python train.py --n_head=10 --n_kv_head=10 --norm="layernorm" --norm_eps=1e-05 --parallel_block=true --init_std_qkv=0.0277 --init_std_up=0.0396 --lr=0.00838 --lr_head=0.00473 --grad_clip=1.0 --doc_mask=false --train_tokens=700100000 --steps=10683
Each number is 128 + 32 x the weight over its row's rms, rounded and kept within 0 to 255. Layers, rows and columns count from 0. The size above them is the row's rms in percent of the matrix's.

# layer 15 MLP up, 1280x320, rms 0.0396, rows 1211-1253, columns 0-79
size [ 95  99  98 106  90  98  94 107 102 101  98  99 105 103 100  95 102 103 104  92  96  98  91 100  98 105  95  93  94  91 106 105  92 104  96 107 102  94 104  92 107  99 106]
[[138 130  40 123 149 157 137 161 134 127 103  88  91 111 171  80  97 159 145  90 119 159 168 136 117 105 168  88 161 165 118  82 116  91 110 131  90  87  91 129 105 131 208 169 128 131 140 128  95 136 179 100 131 121 137 150  99 143 131 179 139 158 140 166 176 142 141 156 184  73 160 121 144 152 136 109 123 158  86  90]
 [103 128 132 153 190 105 144 102 153 128 124 173 143 130 179  93 114 106 150  91 123 115 112 136  74 101  96 173 153 207 108 169  98 171 131 210 146 193 128 109 140 101 100 100 145 110 127 138 130 174 121 170 140 209  95  68  92 145  98  76 138 117 208 171 107 167 174  81 124 142 114 120  96  99 160 146 110 160 120 165]
 [138 170  72 149 182 146  99 187 154 151 164  94 167 152 111  76  98 152 166 176 131 152 201 133 100 126 177 141 167 113 157 138  90 134 157 108 139 136  96 110 107 164 208 125 129 155 120 160 163 126  96 134 140 147 121 184 162 140 194 167 124 116 129 100  78 118 103 139 155 135  96 120 135 149 118 129 163  85 167  92]
 [167  93 131  80 163 144 174 132 131 113 156  92 139  81 159 153 125 137  59 116 117 157 131 142 183 112 117 100 107 138 138 100 105 149 118 112 150 116 104 135 108 118 133 170 156  60 128 136 163 123 108 195 125 104 164 106 191 125 148 157  68 125 111 101 147 134  99 123 114 151 177 227  96 123 116 167 136 165 134 117]
 [148 109 127 160 117 128 126 115  98 101 122 128 146  58 133  84 155 185 109 151 165 102 104  98 115 121 200  80 131  81  99 131 183 176 157 102 145  84  96 120 100 138  78 110 129 165  84  75 105 184 175 102 148 102 141 131  92  55 156 165 136 146  51 107 120 144 117  60 153 104  97  81 174  86  86 123  54  93 160 163]
 [112 109 126 147 121 194  92 175 111 151 138 186 171 170 125 130 152 149 181  90  98 167 126 187 118 105 100 175 140 121 118 110 142 164 163 135  80 204 109 135 145 136  79 124  95 147 182 114 124 114 175 139 118 102  65 169 140 125 112 160 165 121 142  98 163 117 102 167 122 149 149 164  64 160 119  80 100  95 194 123]
 [138 151 156 168 214 147 166 103 102 151 122  99 114 125  81 166  97 149  93  61 208 127  90 143 139 178  79  92  89  94 104  96 148  91 127  97  81 158  83  98  95  92 137 111 125 165 108 115 192 156 159 121 130  60 175 167 157 108  82 122 215 115 126 161 146 117  89 227 148  98 120  72 145 114 125 160 104 172 150 109]
 [102 137 146 136 105  70 163 136 128 134 109 127 134 121 119 115  92 119 173 133 124 139 133 157 106 136 120 129 182 119 132 137 143 120 101 117  90 152 139 109 113 111  68 195 137 110 106 161  84 183 109  75 131 144 131  39 105 158 158 180  56 110 135 118 154 154 124 151 120 146 109 158  85 118 138 161 110 118 123  74]
 [135 181 193 106 132 120 178 127 136  86 118  88  79 130  87  73 124  92 149 127 159 124 201 138  68 171 111 101 148 147 117 103 162 122 145  48 100 110 154  76 146 167 124 110 139  99 115 158 171  93  81 163 119 127 127 117 119 136 120  81 115 166 151 126 146 120 152 119 123 148 131  70 108 106 152  93  85 109 124 135]
 [148  70 144 138 190 142 143  59 137 154 175 149 113  77 151 102 127 117  83 188 191 172 112  99 142  96 115  79  99 192 150 156 104 124  30 140  68 173 143 102 145 138 162 101 108  86 159 135  66 160  97 177 115 145  50 126 147 164 161 102 173  70 123 120 124 126 129 130 188 127 146 160  88 162 156 171 131 113 126 112]
 [115 103  91 104  96 162 149 122 134 178 119 175 125 142  97  96 144 156 147  83 167 147 160 209  93  83 144 103 133 135 120 113 116 128 135  84 164 110 129 130 108 123 119  58 137  88 170 116 156 157 129 155 171 133 165 159 142 113  93 142 125 109 169 137 137 190 143  92  78 117 110 125 110 167 154 126 127 149 116 155]
 [211 171 168 143 138 143  54 153  79 175 167 105 142 140 134 139 116 122 126 111 124 178 128 127 112 102 106 165 159 118 117 105 128 139 102  94  71 118 135 150 211 138  84 107  99 147 161 191 133 117  79 140  82 101 102  97  65 125 137 128 167 159 123  97  85 154 110  76 124 129 129 106 156 130 170 138 174  52 141 143]
 [138 171 108 102  86 136 226 145 144 150  98 150  94  93 159 134 108 105 129 134  90 120 142 203 136 116  75  94 176 160  77  83 110  84 152 122 144 118 151 117 206  93 115 133 125  92 110 181  60  93 166 107 144  96 123 145 156 120  89 155  96 113 132 157 139 140 115  82 167 144 156 175 124 178 119 171 143 160 150 131]
 [ 10  89 112  55 172  77 129  78 157 100 119  79 103 139 156 128 179 168 191 118 101 133 152 132 157 102 103 142 156 136 119 166  72 155 126 151  44 155 122 180  89 114 127 123 104 132 150  68 166  80  69 147 149 157 143 154 173 140 149  94 137  71 178 131 126  81 142 128 163 123 136 150 143 139 113 137 136 118 110 172]
 [137 160 143 132  48 119 171 123 100  54 169 143 118  92  93  99 187  78 135 122 125 176  73 152 129 162 110 173  86 185 157 140 133 103  95 116  87 144 132  72 167 147 122  95 152 146 121 130 210 112 131 167 158 105 120 132 134 151  87 106 132 131 135 108  91  75 172  78 152  78 136 108 107 126 149  80  96  82 163 112]
 [119 120  83  99 135 115 119 160 171 159 125 144 155 162 137  73 111 199  73 128 153 102 133 159 127 158 142 150 125  97 194 111 101 126 123 111 149  98 157 112  65  69 140 115 121 102  78 104 148 132 136 110 135 129 120 118 116  74 103 162 103  81 160 118 105 162 135 220 159 134 164 182 108 118 117 145 182 120 127 126]
 [129 134 149  48 101 105 125 132 138  90 159 170 134 140 130 106 200 175 138 102 159 173 114 143 145 124 121 106 134 139 122 165 121 132 168 199 170 128 110 113 175 148 125 171 135 146 126 169 124 181 113 129 142 166 150 141 175 192  91  84 210 138 147  97 140 138  86 130 134  93  92 144 118 126 162 149 166  41 145 159]
 [112 193 124 104 157  55 152  82 186 147  57 189 117 195 161 151  75 127 146 142 142 180 141 150 156 123 139 171 171 111 110  93 148 127  68 128 186  94 142 138 117 163 125 105  86 153 137 152 105 124 185 154 154 122  84 133 138 118 160  80 171 125 123 132 142 141 104 170  96 147 108 184  76 110 121 139 189 131 165 137]
 [ 98 109 128  92 154 140 159 125 154 129 106 130 130 128 133 135  92 215 132  77  92 124 152 122 136  76 133  69 118 135 153 111 114 144  78 190  74 105 167 116  90 163 155 141 111 131 160 159 146 155 173 149 145 138 194 166 146 105 151 168 162 116 111 148 103 139  61 151 138  93 211 127 123 147 137 148 165 185  70 158]
 [ 93 116 138  99 103 113 191 162 179 140 166 156 157 193 125 117 162 106  99 144 166 106 120 133 131 175 118 127 154  98  88 152 164 119  77 159 129  88 154 158 128 119  59 144 139 160 102 131  98 192  77 114 152 100 121 154  83 123 157 148 118 153 149 133 176 153 184 118 103 136 159 113 117  89 114 110  80 179 110 158]
 [ 44  86 119  95 138 131 127 160 155 152 121 153 155 138 120 136  73 102  97 150 128 154 116  91 168 160 132  70 126 110 147 114  81 102 118 137 108 205  65  41  95 117 114 138 100 107  70 187  88 114 121 145 145 155  94 205  89 116  60 111 143 136 125 191 172 165  89 112 157 163 122 145 120 148 139 152 146 114 167 141]
 [129 143 182  35 109 102 135 134 149 142 172 101  82 150 150 125 161  92 132 106 157 139 143 137 130  68 157 126 143 191  73 170 140 121 154  53  96 151 135  97  91 151 135  81 126 142 178 167 151 175 121 126 122  76  60 162 127 160 147 135 155 126  71 112  63 110 172  88  73 158 188 112 127 181 137 164 139  91 132 132]
 [109  73 110 165 112 110  97 158 113 149  92 135  92 152 135 144 117 156 141 126 131 164 150 132 180  75 149  95 171 146 108 142 140  80 112 143  97 177 114 186  71 166 103  93 104 127  87  75  79 121 119 174  91 142 108 173  77 114 208 111 108 117  81 100  85  88 139 134 122 100  97 106 158 142  83 164 158  96 133  97]
 [100 151 128 135 107  68 147 141 130 146 130 145 118 103 139 114  70  65 136  30 166 158 138 160 164 147 153 116 110 128 156 101  70 101 125 146  73 125 181 108 184 108 108 137 131 126  98 123  95 161 162  88 100 102 110  90 134 124 138 106 135 134  86 122 182 148 167 123 110 143 163 122 165 166 105 108  89 146  94 167]
 [133 148 181 150 110  92 112 171  80 109 146 170  84 101 117 157 109 118 100 111 138 110 148 180 144 131 116 152 164 123 132 119 116 124 138 183 123 121  93 118  93 161 120 117 186 139 133 149 112 179  66 128 103  83 166 160 131  93 171 149 101 141 151 129 143 146 180 178 143 129 181 141 142 136 107  82  76 106  59  90]
 [149 150  70  96  80 105 108  82  68 173 104 100 130  71 131 107 143 172 196 166 138 107 128 172  94  86 157  90 132  86 129 138 135  79 119 121 158 121 106 127 101 106 140  95 157  35  88 121  89 186 119 148 119 139 147  97 122 180 117 160 142 146 111 105 153 168 140 174 109 132 136 133  87 159 159 157 151 124 184 125]
 [166 118 119  99 141  71 114 141 188 155 106 160 137 144  90  94 140  86 114 189 130 164 185  77 104 141 126 127 142  73 108 187 104 126 198  78  85 113 169 167 101 150 164 169 185 109 170  41 126 118  68 122 111 135 167 136 108 120 129 103 134 124 147 138  84 109  95 157  85 117 109  92 190  93 110 134 106 140 131 158]
 [151 135 124  71  90 103 152 140 124  91 179 182  99 184 160 148  80 104 127  96 107  74 158 160 148 159 158  99 141 149  70 125 114 131 156 137 149  90  73 145 113 111 169  74 149 151 138 181 127 133 148 124 137 136 116 154 189 121 134 150  86 199  69 116  84  99 143  98 166 148 125 101 101 134 156 109 136 147 139 162]
 [127 105  84 109 113 159 186 151 141 116  91 127 120 141 120 126 144 140 130 100  86 141 137  77 150 144 163 170 119 146  77 141 146 124 101 180 129 176 151 100 113 124 105 137 147 148  58 101 109 114 136 159  82  87 170 136 118  58 172 116 179 171 110  99 105 104 212  95 123 104 160  71  94 125 137 117 146 153 102 132]
 [146 153 110  96 122  54 115  58 142 125 147  82  74 130 130 132 157 133 171 175  84 113 155  82 178 151 156  80 123 116 126 170 148 170 155 113 110 107  91 178 157 164  81 161 156 132 125 135 176 141  91 110 138 147  72 170 160 125 134 163 142 124 127 150 104 121 109 135 115  82 166  73 159 113 123 207 197 122  37 115]
 [ 92 157 115 138 114 107 120 157 145 154 103 121 108  72 133 145 124  87 133 146 154 132 144 161 102 148  68  88 157 121 167 147 115 105  99 127 129 144  85 113 150  79 191  62 125 133 157 115 151  96 106 178 132 159  82 120 156 112 155 164 123 128 117 133 108  82 150 115 139 105  98  85 114  57  77 172 193 173 127 138]
 [114 134 109 111 131  93 193 175 105 141 165 121 142 155  71  91  95  94 156 183 158 137 194 172  57 152 145 137 186 145 109 136 142 113 162 144 165 132  76 179 131 147 150 111 159 120 135  97 144 127 183 135 129 141 100 117 122 129 104  91 191 145 163 118 136 138 172 158 152 147  96 139  97 160 110 137 112  81 122 121]
 [ 13 115 151 149 155 117 128  96 119 105 102  94 117 144 106 132 125 207 168 100 108 199  77 108 103 142  93 148 143 141 162 151 117 131 115 103 189 145  95  72 160 127 144 110 138 132 171 118 138 133  90 113 144 134 232  95 175 126  54 125 146 156 117 125  93 104 218 113 146 111  86 134 101 130 118 121 170 120 180 116]
 [106 135 100 160 131 115 144 172 153 163 114 119 160 113 134 133 123 135 171  95 180 182 167  57  92 101 107  91  91 115 158 113 131  76 170 115 117 123 144 160 144  97  92  32 131 151 158 152 127 106 164 167  80 168 109 110 112  89  65 134 134 157  95 117  56 111 118 115 112 105 103 121 115 141 159  98 180  90 115 114]
 [134 119 121 135 110 172 109 150 150  57 144 140 145  99  60 161  67  95 125  57 151 116 127 154 134 144 147 127 152 138 103 103 118 101 134 117 109 142 105 106  81  89 134 138 136  85 116  74  78 120 116 115  96 164 164 116 121 143 127  90 138 155  96 163 109  97 152 115 117 166 116 118 161 134 109 132 140 160 158 158]
 [107 110 142  62 124  71  90 131 129 101  95  71 150 155 147 133 116 211  89 147 132 151 110 151 127 152 211 177 118 131 151  96 222 167 100 128 136 137 105 109 121 144 165  59 111 169 166 140 154  88 122 178  90 147 106 126  96 129 111 111 119 115 159 185 187 102 119  55  46 149 142 173  93 141 168 100 117 121 127 124]
 [149 179  70 102 100  91 147 155 129 146 136 157  98 103 113  74 115 178 120 154 142 123  68  77 124 101 153 156 142 117 133 129 119  82 139 123 114 103 144  88 147 121 155  85 132 155 150 113  79 140 163 147  88 190 180  64  78 136 164 130 127 156 120  91 143 118 129 123 113 124 155 140  48 131 153 129 121 133 136 110]
 [121  71 150 142 149 113 121 145 201 130 126  78 158 159 132 169 120 135 145  85 159 128 165  97 132 128  70  80  77 137 160 155 151 105 194 176 140 163 124  85 115 132 148 110 134  82 172 130 137 141 142  90  84 103 160 134  96 154 144 127 121 128  78 130 136 100 151 110  83 124  96  73  92 127 127  95 181 177 102 135]
 [177 104 185 172 109 112  96 152  95 110 165 120  85 157  80 133  85 108  84  94 129 105 157 119 114 149 149 110 131 175 162 169 143  75  64 132 135 109 153 119 140 122 101 163 174 169 102  91 163 138 143 206 150 170 128 166 164 126 113  76 128 114 110 138 179 124 197 167  56 107 180 198 134 152 121 142 165 110 120 183]
 [153  84 109  92 139  94 158 139 119 119 130 132 158 143  85 167 160 125 171  74  75 108  85 137 125 133  93 112 158  81 118 156 139 147 211 129  96 136 125 158  85 150 160 153 162 173 102 177 156 129  95 160 120 100 145 121 134 157 191 191 139 125 146 109 156 142 148 149 126 142 128 111 106 130 164  81 144 136 107 171]
 [155  61 175 111 130 171 147 109 119  88 171 132 145 145 126  69  88  85  84 218 197 173 173 109 136  72 173 143 136 119 111  93 116  91 160 122 119 125 156 150 171  73 133 132 103 106 105  79  99 130 111 132 175 100 121 112 155 135 156 152 127 130 109 135 101 184 122 118 155 104 173 122 145 125 149 148 124  71 182 121]
 [123 193 141 168 158 146 105 120 144  91 112 102  70 122 122 130 172 122 144 136 102 104  54 161 173  79  91 149  91 179 127 132 135 147 147 148  87 126 124 121 175  87  98 128 153 180 136 171 130 118  86  76  98 104 124 118 119 142 143  52 144 134 152 175 170 116 193  50 121 179 137 105 116  83 172 122 121 170 147  97]
 [ 81 130 139 127 148 133 149 125  82 145  89 130 139 137 186 141 138 136 174 104 111 146 212 184  79 148 144 136 111 110 160 140 132 120 177 101 137 115 122  90 118 111  90 140 133 157 139 121 132 100 128 152 111 138 147 154 176 120 192  84 106 117 138  99 141 189 138  93  99 162 106  96 138  79  74 112 118 143 177  73]]
# layer 15 MLP down (transposed), 1280x320, rms 0.0396, rows 1211-1252, columns 0-79
size [ 93  97  93 105  94  97  90 104 105  92 100  94 111 100  96 100 101 114  98  91  91 101  96  99  95 106 103  87  95  95 106  93  88  99  95 118  96  92 106  85 103  94]
[[ 88 113 128 193 120 131 138 146  29 131  76  86 183 144 123  98 139  82  79  93 112 142 154 103 146 125  96 121 130 146 137 112 169  95 148  84 102 159 134 138 110  93 107  83 114 154 173 128 143  86  85 142 139 148 108  92 130 170 121 109 102 147 111 148 149 119 139 142 145 144 166 167  77 150 139 172 124 100 127 145]
 [115 100 101 166 134 158 145 167 112 118  70 184 125 115 164 102 127  64 113 130 130 110 127 164 108 140 141 111 143 133 132 117  89 139 124 144 144 131  95 149 119 141 178 175 120 147 143 127  90 129 103 129 181 151 176 121 128 138  64 213 146 159 156  87 130 108 138 156 103  98 177 105 165 135 137 183 141 161 139  87]
 [126 145 163 119 109 133 132 108 192 131 120  97 173 135 134 135 167 135 134 139 177 106 142 130 153 156  86 123 131 128 108 117 148 145  97 186 102 177 163 136 106 111 113 177  82 144  87 136 144  93 126 180 171  90  71 125 124  59  88  71 135 135 161 109 124  99 160 104 140  69 106  99 154 124 159 120 113 135 132 183]
 [105 120 115 129  99 128 139 107 166 124 118 100 110 143 156 105 130 195 157 162 105 163 126 136 174 115 100 148  39 148 106 120  42 148 148 142 205 108 103 141  91  66  78 103 189  87 199 132  95 122 122 104 121 201  62 102 121 135 103  82  99 128 134 126  96 103 134 135 132  36 141 171 143  97 122 112  94 119 130 134]
 [ 88 119 174 111 146 154 126 174 112 127 165 130 146 152 126 154 168  80 115 167  67 125 147 199 112 159 133 111 127  91 182 135 134 126 166  99 142 163 111 120 121 129 135 122 150 160 124 134 119 152 114 139  98 155 137 134 133 124 126 125 144 127 192 165 129 142 183 171 110 135 145 153 128  79 153 151 166 142 120  89]
 [ 94 127 113 145 148 135 132 104 121 120 153 108 151 145 176 148  82  61 171  84 131 110 124 144 148 135 119 140 149 115 153 128 102 113 114  98  87 143  83 123 139 143 135 121 152 111 150 166 132  96 156 155 142 107 133 129 144  90 148 129 154  90 101 153  87 163 159 155 169 197 129 108 124 172 134  81 121  37 207 174]
 [128 153 143 134  67 105 181  90 118 107 127  53 145 169 109 133 124 146 126 173 155 103 130 111 166  52 127 108  78  95 146 102 107 102 110 197 107 114  95 110 112 144 126 164 108 139 177 163 185 115 158 146 144 135 153 174 135 138  89  64 148 149 103 124 191 114 133 185  91 104  63 135 104 174 173 161 185 137  93 126]
 [ 84 135 114 104 104 101 196 100  92 143 125 124 125 135 122 131 131  75  86 132 130 124 125 132 146  39 125 130 159 103 133 138 134 154 131  79 119 136 130 109 193 149  46 146 120  81 147 170 111 155 101 166 130 169 130  87 153 153 132 126 110 128 144 115 132 145 158 155 120  75 117  96 174 165 138 109 149 134 105 147]
 [ 65 197 155 133 131 172 107 109  96  65 104  82 188  92 132 105 176 182 101  93 118 114 149 196 109 162  54  92  53 213  89  90 112 130 100 161 160 190 128  96 117 106  95 148 144 135 136 154 154  79 141 167 184 126 166 149 102 143  80 108 194 105 134 107 153  75 103 118  97 127 122 114 128 156 151 112 124 104 144  86]
 [ 88 159  95 153 129  62  55 142 115 126 194 170 119 110 122 169 121 140 162 144 158 159 140 129 132 224 147 121 129 145  76 129 171  80 106 137 166 105 150 115 125 135 167 111 133 111  77 166 128 142 105 109  53 167 125 118  85 122 153 152 165  81 129 122 138  48  98 164 148 155 141 139 151 137 117 131 136 117 102 105]
 [160  61 154 170 120 175 133 157 124 153 123 122  94 137  54 114  87 159 122 154 129  84 131 141 106 103 165 125 139 119 117 145 171 114 141 185 122 179 126 116 185 103 130 112 124  70 144 129 134 178 125 110 156 116 117 164 106 203 107 192 119 152 112 116 132 113 120 112 162 146 186 143 101 111 160 122 116 118  98  96]
 [ 87 119 152  82 107 123 188  89 117 133 144 138 193 137  97 149  98 122 102 170  89 111 138 149 105 100 131 166 114 158  85 112 138 169 103 162 108 163 151 178 152  82 159 105 123 107 154 117 130 116 117 150 188 102 148 138 171 128  84 101 101 104 175 164 140 151 123 168 109  99 120 125  77 149  68 137 112  92  94  69]
 [123 109 101 152  81 184 149 117 124  88 127 117  76 110 158 142 138 164 187 108 183 173 114 176 108 129 101 133 132  88 164 108 146 159 143 105 172 132 139 141 141  96 105 117 130 103 145 135 129 105 136 140 111 117 156 102 132 148  69 129 120 136 164  89 180 153 181 143 171  98 196  95  53 119 172 157 179 133 107  96]
 [191 118 148  54 143  93 141  87 125 115 114  95 123 143  74 131 145 121 109 103 194 131 125 153  95 132 124  93 132 114 104  42 151 151 157 115  89 110 139 113 144 133 135 144 121 124 138 126 124 138 136  99 160 112 118 134 174 125 103 155 118 139 155 102  89 159  85 118 142 116 157 117 152 106 131 118  91 161  75 147]
 [116 150 175 108 157 105 144 133 155 140  97 157 169 141 159 152 114 128 106 128 120 163 140 154 118 113 120  81 164 136 118 102  51 164 151 108 118  96 148 100  77 118 206 139 152 120 147  78 109 146 101 161 134 106  94 154 168 127  98 134 162  70 133  99 179 168  80 176  99 156 135 144  89 164  61 119 154 154 133 151]
 [127 146 107 145 106 151 115 173 154  93 149 160 153 118 152 130 105 110 146 155  71 118  66  75 155  69 107  59 148 111  96 121 128 142 132 138 130 104 155 165 177 170 102  72  82 116 113 113 124 124 119  73 111 128 144 120  69  88 159 154 141  49 137  78 112 132 142 163 149  78 156  94 164  93  76 138 212 131 145 101]
 [114 118 135 138 142 104 120 178  89 173 120 138  94 112  73 166 135 139 128 130 108  96 124 133 170 157 164 127 174  91 173 110 134  86 100  48 170 172 112 106  65 129 101 112 124 128 180 127 105 127  91 161 109  90 122 117  84  74 103  97 139 102 167 139  91 137 154 179 173 187  78 133 146 122 135 124 155 105  85 126]
 [156 112 216 185 129 121 154 121 137 114  60 108 134 113 148 135 121 146 149 153  86 119 108 111 178 123  98 132 167 136 111  93 125 110  87 136 102  66 166 192 132 149 116 148 109  95 113 142 105 164 149 137  80  72 163 146 111 139 174 129 132 156 139 118 130 163 118 169 110 124 145 139 107  70 142 123 182  66 102  95]
 [139 132 158 191 115 114 142 146 134 118 105 180  66 115 115 122 102 101 114 129 127  45 171 155 150 148 110  65  99 159 148  95 109 180  61 171 137  60 165 189  84  70 126 208 200 130  68 129 155 137 193 123 144 114  86 177 161 115 188  94 136 104 149 118 151 152  75 204 120 124 207 101 112 133  71 130 108 160  49 139]
 [110 144  99 159 107 102 141 139 103  72 135 137 155 143 113 143 140 119 116 197 103 127 126 109 170 167 155 120  52 167 147 157 127 171 104 105 146 102 109  67 188 134 104  74 165 208  87 113 106  79  78 139 170 112 140  91 129 161 179  95 106 150  97 150 118 148 127 154 159  90  51 122 147 105  94 199 159  95  77 142]
 [170 129 130 122 129  93 114 143  64 115 164 117 213 115 107 119 123 118 144 138 101 127 129 171 144  73 126 149 112 103 122 136 128 134 156 164 168 108 180 174 158  99  86 148 136 163 122 130 110 101  89 109 133 155 162 157 211  85  93  95 164 164 181 128 123  75 119 174  97 155 104  73 171 157  76 117 165 141 112 128]
 [174 175 131 170 131 141  73 142  87 116 140 150 184  92  79 114  95 176 157 102  85 125 145 127 139 175 101 174 130 127 136  71 139 141 107 169 139 146 122 157 168 126  88 105 130 114 131  79 115  91 152 115 107 148 199 106 176 120 101  95 126  98 155 124 115  92  46  96 159 134  97  97 163 120 136 123 120  93 116 124]
 [118 159 143 139 149 152 124 135 133 102 161 133 128 120 123  83 146  69  80 151 130 128 135  93 115 144  90 107 119 112 131 101 146 155 185 111 152 101 161 124 136 120 124  90 110  80  95 129  91 105 113  74  91 143 107 107 180 103 103 170 168 133 129  92 152 165 166 100 123 127  75 121 145 104 122 127 147 161 104 128]
 [ 83 152 126 122 105 152 160 115 138 149 126 105  79 114 156  90  96  92  94 103 108  81 124 122 137 113 179 123 119 110 172 176 104 112 117 173 185 184 168 157 150 165 169 188 160 100 129 149 124  37 199  79 118 158 175 139 195 176 159 168 121 104 131 123 113 147 176 129 159 170 144 122  90   6 175 165 110 111  91 155]
 [129 100  97 105 140 121  99 135 196  43 169 117 142 148  81  87 150 154 136 122 121 141 130 129 138 153 142  76 113 101  79 135 154 130 132 127  93 104 108 120 137 105 132  81 136 138 101 120 172 162 176 136 115  94 114  61  94 124 173 163  82 145 113 153  82  45 130  94  83 136 100 148 112 119 156  98 110 120 143 121]
 [152 184  81 129  73 133 114 133 134 130 124 142 101 122  86  96  82 148 131 108 120 144 129 140  77  86  69  91 115 120 147 137 127 152 158 154  87  76 138 120 118 137  43 123 127 131  76 181 114 123 110 134 136 133 198 122 127 158  52 180  94 150  68 127 162 110 164 131 102 128 206 113 119  83 124 131 158 128  90 106]
 [ 92 126 142 156 153 159 104 205 138 154 148 120 105 129 191  43 109 152 131 130  58 172 105 130  95 155 147 135  79 133 183 112 194 108 170 154 170  86 146 111 165 154 106  85  97 123 122 183 139 156 152 133 184 154 122  93 141 112 134 146  98 131  95 138 101 129 144 148 144  55 119 186 148 160 126  92 145  78 145 128]
 [121  91 126 113 172 140 130 175 120 115  91  40 131 125 101 128 133 151 107 130 152 140 108 137 100 131 116 147 140 148 140 117 181 162 121 177  78 117 153  99 141 181 105  96  89  61 128 106 127  91 147  99 126 109  90 102  90 116 128 152 111 142 167 124 151 107 118 180 153 177 129 119 126 117  63 150 164  87 106 167]
 [113 152 194 185 164 127 127 119 116 143  90  99 103 142 193 140 109 143 112 154 132  96  92  67 106 133 161 144 143 100 119 124 135 131 152  55  89 173 114 144 129 114 122 114 123  63 140  78 192 105 155 146  88 107 168 160 126 128  82  83  61 152 141 128 165  74 124  70 167 116 183 164 155 169 167 132  94 175 180 169]
 [ 99 119 103 144 176 191 173 169 120 139 135 140 155  92 161  69  77 145 124  62 155 118 115 159  72 116 107 125 160  75 118 126 163  79 154 153 164 123 168 135 126 105 107 126 120  97 101  92 105  91 146  93 107 133 131  91  84 100 108 106 151  97 147 124 129 127 146 136 183 165 145 137 152 156 127 108  78  92 121 140]
 [119 151 148 143 151 137 134 173 176 113  96 137 165  97 130 180 102  77 150 194 160 123 106 116  53 151 109 141 181 152  98 108 105 137 142  89 193 103 159 188 142 103 195  37 132 146 169 130  94 156 144 109 106 153 196 139  80  98 161 102 131 119 119  98 133  49 104 147 131 117 120 145  97  87  66 183 120 211 141  86]
 [137 106 139  75 111  81 128 180 178  75  90 110 117 121  89 119 143  95  94 134 171 136 110 140 115 133 166 138 118 115 129 150  86 149 156  69 166 137 140 121 141  87 156 104 198 139  94 109  90 150  99 117 163 107 209 167 149 141  60 111 142 122 107 125 172  67  91 152 111 179 121  96  78 149 120 130 109 153 167 138]
 [123 117 113 117 165  99  87 146 121 154  97 124 125 107  76 155 189 110  52  95  78  94 158 146 156 149 193 114 104 181 137  94 157 129 107 160 122 143 183 128  70 160 138  83 149 103  94 174 167 138  84  78 168 104  86 124 148 164 162 151 115 128  79 116 177  83  91 129 106 136 121 133  88 152 107 146  58 141 138 122]
 [125 117 150 123 148 145 147 135  77 139 124 187 219 168 158 162 118 104 156 171 139 156 129 156 145 148  80  84 107 150 129 119  71 110 155 139 106 141 147 132  99 122  89 150 165 105 211 147 142  91 129 130 139 153 121 124 126 114  97 164 171  87 144 118  75 112 116 150 171 113 107  94 149 114 159 127 136 117 109 113]
 [ 88 110 150 152 132 100 175 119 146 146 143 164 151 123 132 165 152  88 147 123 211  86 100 135 101 142 147  86 135 125 143 167 131  66 188 205 117 116 152 116 124 184 149 106 104 185 118 204 136 116  82 127 157 109 149  95 100 149  79 133  84 103 138 146 132 150  86 186 144 123 160 151  83  81  96 121  97 132  88  81]
 [141 166 138 170  91 116 111 132 120 118 156  79 121 127 158 123 121 108 117 122 110 150 128 118 130 164 156 132 156 115 130 105 151 124  98 124 111 164  95 157 137  52 103 122 103 190 149 185 124 125 104 124 138  74 142  97 152  91 142 223 102 130  71 113 122 141 138  49  96 132  61 134  94 154 163 122 151  66 162 107]
 [130 118 128 131 110 114 114 167 139 106 102 160 123 133 144 113 124 133 103  43 104 120 131 141  94  69 154 158  78 131  60 126 167 143 102 150  63 130  90 114 136 176 136 110 123 139 138 174 131 118  80 163 145 126 141 182  67 116  85 134 103  91  74 155 193 161  80 127  70 146 133 114 147 127 120  62  85 143  99  56]
 [118 141 116  80 112 138 116 145  77  86 158 126 108  61 131 155 152 171 102 143 124 122 144 125 164 134  91 144 142 146 161 145 152  48 107 106  87 149 124 174 128 153  54 131 111 118 101 191 139 165 186 149  97 167 132 132 138 117 170 143  91 150 134  73 127 102 148 114  82 108 156 149 128 181 157  99 142 161 116 111]
 [ 81 106 151 102 111 125  83 146 172 106 177 120  91 127 193  95 153 143 102 132  95 139 119 143 130 142  58 170  95 154 146 116 131  75  69 131 104 146 113 122 151 137 106 199 107 155 126  87 128 138 125 103  81 116 127 119 156 156 157 143 104 141  93  75 145 149 105 185 152 154 103 113 154  77  88 123 148 141 109 119]
 [159 111 166 150 110 113 125 102  85  79 151 122 114 116 171 128 149 160 117  71 116 161 161 107 114 129 147  76  73 167 181  88  80  88 132 109 158 148 122 147 155 135 130 131 117 115 143 144 149  65 112 116 171  90 153 125 149 208 107 126 107 109 145 120  95 148 128 151 120  93  40 120 137 151 158 170 107 153  76 122]
 [ 98 125 217 141 182 115  72  90 106 151 126 184 147 149 108 158  86  67 159 113 115 144 110 157 148 108  94 106 123 121 123  78 140 114 164 145 199 152 172 122 141  88  83  94 157 120 131 121 100 134 204 150 144 119 143 148 152 120  88 166  84 131 148 112 140 165  75 120  81 128  90 111 185 102 150 119 106 113 108 127]
 [128 151 164 123 206 143 139 122 138 138 126  58 157 174 121 110  98  78 116 147 104 118 126 115 158 183  97 160 165 122  82 116 156 102 145 157  86 116 166 110 158 104 100 169 132 142 132 144 166  86 121 140 104 112  96 144 159 106  81 141 192 111 124  84 100 126 136  89  83  97 130 112 139 126 137 129 146 122 121  80]]